Weights of a small GPT-style language model, trained from scratch on English Wikipedia.
Size: 14 layers, 9.65M parameters.
Architecture: RMSNorm before each block, rotary positions, no biases in attention or MLP, untied embeddings, local attention windows, gated attention, LayerScale, capped logits.
Training: 679M tokens, 10358 steps.
Each number is 128 + 32 x the weight over its row's rms, rounded and kept within 0 to 255. Layers, rows and columns count from 0. Numbers have three digits each. The size before them is the row's rms in percent of the matrix's.

# v: layer 6 attention value, 128x256, rms 0.157, rows 85-109, columns 128-255
# o: layer 6 attention output (transposed), 128x256, rms 0.203, rows 85-108, columns 128-255
v85 108:159128140118126117078138169174126127096046080111105128119119117128163129196051112085125075112072125135138122135117183122200162228133119095134074108139146061113115125135111132191158129206169182127169090148109130126124117113098099088134130070115145094052142154147090109190164137090119161144179141150129133128077167115097079134131123132175122158113152144113157142144173100134121136065106
o85 105:167074108121150167099131161151168131120135123113166091119157133175196158182075126087148101085109125143119134123127094137196112141102162114124090172105118093119095145116114147174168175142123164107097125144127109201121110179142099117141145125129032159053112118184104154119115122112167120140190204108124139117113166092100159115101093191147155116150182100145106160090140163132150153121161
v86 118:069122148119133120160182135109117116074079090094089121127098119128122131122194107144161123120161093149144101143094155130112127110080130116204111121133151132198114136127099027078093108089137124084012120148120145089147135103143137091125156136168120122135155102120168091115174130071119127124121075111127094154150099115156100148150106175145116124186112149119124096193082119177124143084095
o86 116:109118105108165104160117109100126098108138096097090114129106125083116142138147147145133196181127135035155142106115147135132142105134115170129144105106092151175146134119160136070163125137119169058062147151110141105163089101139115071197087123136147071118184115100140139150130086107114128167131126112135155147171099118131179199128112104135099153135145156122134093168121100143172127092031
v87 111:195125120138157134129136083158053143147137111103154087187172175106164183198150113136112126106182070157138181089141072114102070131127158099094130110166108174161124146121104112094071125122124151144092134117175122103068120146066157105251141152099165156152132096173061182117101129105090123146138119113184088158102136165114065094127172108131125164123127156159089051107197174146120174113148
o87 107:102119035109127139149117127108075080134155079110067158139127155139117161151092085166147140118141127139127200159115094154156137174154079158088119125188103092085061156122157130167179132095116089142097179108177108091070024156106218099155092051074131156109127130200160149104109127121072185154155174178122121158135161130125117097095134162070149163081153100169153126094196107136142182141105
v88 105:188115183161153116083082086138206097144119130146125169112075089176089185151077082132066113092127164125137077072146153148135113142162127120056161105131137129185122100094096145164146173094167121098128171136120145120105115171078146143107129161141184130121141115140113163156172124112109094106104113119150166125159119132134140112090124107150137152100104136116157137075129121135095112192112
o88 105:158075098147116071115100143109165135152156134163089178139082136156141193191090124150082121157164145117114144132096119113104134118110116075109142116110119108170137093097142119107064191161207146126157205105160151133147211140139103163114126165094121194118135175131066193164122190179072138150115152150135093102132086137189089098143115092141123065135124162108154190120156142106112146091104
v89 108:175178122190135107121120150143091076155097105116157136148105138108117122236072144126132166160130123199186153154170138139133105085131143169120116137114101080119090142197135126072093177096098135172152140181159089104150114137175138106149126129155101159155139098130107157117156160158141133120142068101108129106090146145144134073142066109159150089091144089112166133131124157184100161069118
o89 106:103151131094079128162143200169154130183119118146130108133117136122137169154173093099135110163178094081091095175125196130120080083129186084157129073122117133072126147167157142126055155146131162144129126169129138144135148113175071121160139089113154100145161120143094107145059131166092099118150048175113144133145172154097150115147113122159185098112118134135100044112112064117124113097116
v90 100:134163055196147092112118135121155127110061097156130154137127172123089127058180091195172085113133096138154082144087167121135142134096089129149112055177104151131101125137098100110188192103146138141116120068176078184082120146092113126130113142131147102099105176149141110090097166107145099156135108106160150133161152126088145182094105207171145133093163113152172177173117166122174121141065
o90 102:121128142120152120107116177140124166150146167140069143113090130137090163131089144159188145114084076161170148101075120126138166102090097155066105167105122102068125143167129112058176139104090140078169107170132010117136085153136123123151116139177146148132130139153141176111076104148158085131107169120094129097086171134124132149125142179114143135119178120169174166150082141123149132105123
v91 100:116126115160094065080098154163112173114118125092157170105121135085141119090155163170153102082124098158130109096121180153099125177121129078091103139098108131123067185126102156157111126176133109191128171155152149205114105109106099101156125168110134136182128144172085125112182124146081121125146129147069124132107130111086117132162163194094155151103117130187140140129111142147166156136108
o91 099:050125208150198150142109174195121108086078113116145117118125122106035122167124119132189066131124107150152120163105129147174159152080157112123174144098129121148113155175137122123138137127110175132095169115067139120113103150177145101158128114134148178102149138118155078099144096139121145158117098145053121135083116092155110090105186154111120092095132068110065177113185105178144129128153
v92 106:173128131170143164110123062125101151093156086120119103109090205187147067148160081129129166113191103106134126139143156082116173153148115183099128134084184137110126180146149124109134143124121168041166092089197097158151108141109069164119118164108190058143155181103122137110107134145115113165133122086153119087133086180142140152122101194112080128133127070132131140077071143127097157149152
o92 102:142135081148112131149150095144151173181129103169077117099116151150160131198122165172138194162170140105107120163173173119139139127127156128181114149092132163075099146129145100182145117115062131113158136125158115163108099165077154152141133131112169084204111105065129095144133151121134124109146140115117097063127127193157146101111115138105139094130196146115138131139141176159177130170162
v93 107:151161078065127085197153172126133110153113113088131135145112091114144132075111107177067129127166156129064140080141209163100153159141194116140161121160158146167076157127107133095107093122136120141139122088108074132104146052123122104147130166158138144136148136073120132138132114141177098109097126221152089134102145045112130152110167125100139084139134169137034171186121129226113059129137
o93 103:107132096176114120126134128173158157114130117115121134128119136089112172106131087106068136154152135157085112025164188202129103120178159169166070092164137211110122146142125136114098092177118097162138062134140097170165177114139079139148131137108058145153152183123116096140128102121082175147118152168062155079118077076047111156187124085097169121083154132126078132151110077138147075119104
v94 109:132131161144160151045083133124131116102179095172164121109159083114193121094140132095128107100081084150170119060106099078194083174139145075195164131118185087145134128151103106109154114173122088150178114164177140154122165111155161115058180177159123129175119123091104134134130134171087099063119144080133111142135131154166092156078107167121152149092092134164104124154102146101152139154127
o94 106:088171120141161087148068127126131118137131160131130066220135099062117094127121109092158094126157066182192151120138125162112105129121126126134073097079065101091180177157158153150123116136109149183150148137176122129125121145149115134116158177140093114171174099109126101153133142161155116129202127100104134178119082177172131098120169197154107134151097147115179123121140140153100132135154
v95 101:106142174167112148133078117093132148104144145142054147204090147082098167166111163121164116095100179121119092181129110097130201112125199169128148124139128118120143139103141157145087125178105152052161154084114161114158147128088126143183133143128109119114119074135108132167147183165092083125130165115111112131201128155103168126109128119122205130160162092097122158091084114093102145147089
o95 102:146169119145127117100098188145112139139089080148145071137124136083091136151118176086124139086125124180095111140116057103168144114079156146100115087129086137139061111147135137166070157160119128124073084100108144141157186132116141147154084134153041103102095114121124126137116099086095088095141146086145100114115095141135164118157112134117132135109082127066111193166097112161151163134135
v96 109:154160178175197123085119135172101115120086107081128147167110118181125073096083099134121146138069144124133107107124133181148134141133073147112145143136089115171098132066156140085104145150097106144144149078123156110131143161157131101067117122162118125086170122144096120124085102148126136255032109121163117208126145122192115134098091103086093108105108184115142124184120178142140101163153
o96 101:147136156132153127118146146167104102111073113111088156137136153167159096130108105140132166179128120126131086066119111178159095151112033114154144166133098103163107154082142141082112116142134117129162136072104170098114220109106133154061098135148118160121153120138070126134087128124110138225067086137115127175124110132219107141124098094095136106120122165135135159138113172141094084156174
v97 107:061149155163100148159131172128168155133118096062136149135160149147124169124171146199121086199152072163092143160145165111075107131114136163084068154147145112130163145140164075148189169141045128153139172142126156099155194177188157075143168138123171148090191081151051103127123153114134169127112101112139089149096151109149119110115130159109137112128086082148110132104102137089131126165127
o97 102:124151128142107108137139166069137075125103120105144104095122082076108113152195141163118143179166126104119124169161189139109101121144154174084077128175163115137093179140077126082140103153128160152145118186107135092146252161165132096147142137121186126136155076119109103208129220138143114125127070066107134081100118160133131105092097156156111094149041108156153142092109144119080133105097
v98 101:096114157174143102119094155076148108128182116100138089108151120114111090091109120110091137067115199144089147133176145082143147102118149108121080091122159147093117142170118078117125165061106054099073147097117121191124140169125141174187135209153142127091186105122101111104192142166185096112129101106092147134117140135203127136151150096093152130149156112155085128091128176166100125135130
o98 102:135099131120122144115136090139108135048121164071169119201124130117089153101115113128086169088112140158117146125165164103126128118096125153105100151108122120168123106156189055079161073129129069067090104063136099134091079076150125146214175194084113105082163111150103136134135144121142078161151117126097127113079128118154072091118144088152091094202144141135134088124117147184142073149155
v99 098:107120084085127143097130136157119132108144154089119100142118139136138130142137120128144182125128168110169145165075134063128156164133135047088179086132137208161130087101097195138142099095223086197113095113142136155133123129092129124103154201100143135123098124167120093163089108133104107173156120116143094153159083072121124169137082142136182109156124208097138122117146057147168107122175
o99 098:123155066112174156089099183129148089144053142158147135118189095158106234147074113080148095210124108183161153163161111079141175160166087151094140071138152162112119134158165135097072131107126133169118081124182089092146136131136153168119156122112167117125111155106083122134135104126128125140144121146133121170173149148156071088217157115070154112214126169128200144127125123105111108130122
v100 094:129137112168075173121119126140123130144112126100155126111104125029126104199113198202122085100094104133176104115127157159125108157140159114106166058148102114123104153122180116199126104116135167140103154100169070151146109099173138198135161124130117094162114096127129111113119147070136118145166086200069086088105142150188110117131106135122141197137140099107104127137061154140087129128157
o100 101:172117060120138110121092184084135113164092108155136137167074101095111166138129136150133099128174173142158091161112150122148106207108149107119113178127119135096136181159118107150060134158145122108103161128085150109164151116121134107157167142078142183169146158142107087161092128111125171136143112158097171154090120099144159097083129163093112140130140168090094122122147174084134085188115
v101 103:094095201175130129106105110150140116105182113111091150110132099170130145113142121158147153142138135126158077213098100159117127128132135143125174153117070126070160134135146140127163142141103094129151117096124121064098126108045132103124120176058156105075111163093071130143130136146140102065174088109160108124085111154124148159159151130099087108160119151115115181117147110065123118188143
o101 101:102055090150117114151119126089164162110149084127146155144084088152059120100129141093132105187174149135137095130120110156086117145118101144081131113116094120075105148148112149150141182163171103130149116129111172101107184084013092108090072164070110192198165107140109145074126085156137117137114145144144126120146074146078087163144180140152121123103090101078094132127116124107147048190164
v102 104:178162171144164118125131210173098128107096137200150128126128155107093181126104169069131130113140141131119111137129113133114141136152195156184051127113142116127103111137135105092107169147121148092130147137188154107093150129108104117091235073125101137132131103129137177105092144125123132156193060121144114148143120119116022123102099111124168093154165077152215111151098106072035100160135
o102 103:140109122142133151100091148102091114093160086074145144114087186125133188131176121113106100133127138086159130106123079101145128149083094158117089127114143096194041139128119205108136173115118120155155141122124138134155116074152151136156104138129147165101086144155091153089129149181114105101118151094114138115139072136108139095107069172171181210120134123095171171160110188097152163129109
v103 106:142095217096168216150081106173196127104125145139194123108127064179148128154139172125141106130126150128090112119113168137098090125103068171153200143143132108144121118142096134084164148168151108120146160170112091154188095089116096129090115085080099088108154094138121171099163137169171107087128111126124158128093130150067131138103119173138118094106131124141158111097048090115095108133160
o103 105:178217149138185168170120118131173098132124136121163120176149117122186172119158090108085114144108160107129070166122182169144146159133120201110199157143066079155179149162163113113109166102134143116085088140096085110129175172074102130147074108096073144162146130117047104090168155088170112142131115141053100108120141153128121120152116113093133103123147117150164152155119054046132134126121
v104 104:160028105132122088141204156130129108120115171131078083178081140086137130061132163149090137096186111141143143152136178078129147136111163164181136133089115175133143098122110181046098112108079113116110177109150102126104129121096137109176134113028132160137149138128126152128141172117134085148144120095108116098182149150145098124143118088094090118181142169118130175073126076118106133085120
o104 102:149065084100106159077187095157093157091154126146134109199173133094161148077088239150110167137195134132092110180190205125086094138116122189122091152150079117165161159109123129032119104189128107104167186100113089095153117133118149058120133072088141138117110088154096103107126103140101131147159099163114087123119129114088165147079136112058065122090139201124142195118179159107166112140131
v105 107:151089134075143161118185131129140162133074114117155147111134095150105105159190162214153130214130114135083121119118083157129174084192113115151139121147146118127105096098136107094127144106155104110151074134173143150136101128079131131165157128122070148114048129133152114147164130146069130109091172149139069143154096151089104120170132105118095189089135113097073092081092164113094103163135
o105 106:155100049154057130139125062150160180140142126102155163094108162127150151106136105108168104124098117124141136127155103142057183180104103107162084091101161157113113120000173090109184153136099102141144133162133146156147106142075152104173109126104122130138180083094148119114079102134109101149133157052119115137103166092055094115135091102148128163129214098093129135099058160112134087133138
v106 104:162090141125082101203192138114147174091110108087086119134105128162170126105133148204075212157106117091115116134109145142086100124138195159122154150165109114171160097207160127103146176142088185107131124087159135119076161134088152131155126160098126093161152143091100184112183121158186131101127142137114157177141157140124129164084086070145138174106098161167132134137120116131139121182153
o106 105:217100151099085143163131110122099165094110097074087157070111174145161150119097158158179190159090112100095108192131172116107144137134117090165157101136108129100181084148168130081107052113127132142148127167134106162102223154117159088118102184170134131155141142145089162146147123151099145140148166140050137129112085126096125133124144127092122142126124118163123159109125094138064124156106
v107 110:134107128192089114098114161129147081123128168090110144147136082074152137113136131129154153147168122137120154147129106136137160169153126116147136079142212187156117046156124094086106089133096153167097152148127124076109115102112079087084142060091102130088162120065208168077154150130116089157102180154191127120113124087093164088139084175118129146118167083178128160136138125142141094153186
o107 110:110106157127143141093129091171057076076162203093130132111155042076160226096100145119126153091124165143100149083129102124060139187079108142130120133135155129150108124125057082151094144092133157186092171167124153173090136101165082138139119148117087109120120131061140100136133149157140120138173130142197122117122122140051146107105104204101189109138139144153139089125112100143115115174134
v108 107:102117136094148147150126144065101177153118140033154095117188146151118130119127143083163138069137116132130110141099091151146151122149146156092120107111122174152128121128130115117151113045167112164120146150156155106085127130130151137091142192141115178156171110115114166111141122070150092122138126165128116149107175139134164155153066182080139158187110167125082138125114108110126193139081
o108 107:135128170107086123102148084049150148182128214161106128071136132144103107159114168125096157179087115124150127126143089091135097123114171104178125175178164153137135175094136134122139064151123111096125117111095127146166185132138075181166126137151148152126151153173125122141133103133125117138106133117192184056092156109139135180140127139090156092155115133165149125151172142110119133121114
v109 103:132154151127130139185169110147140117101116133108140056105118154106130142155113170119113194136114091096124166139149188136152098120115138108153114135153159148183154099147149144035095108121153159153099094122121096183174139157105173220103178130161131127184146085074119076164152142173109107128101152133115136129157169086179152145053140176205087154112112054103090146063101104150130152113090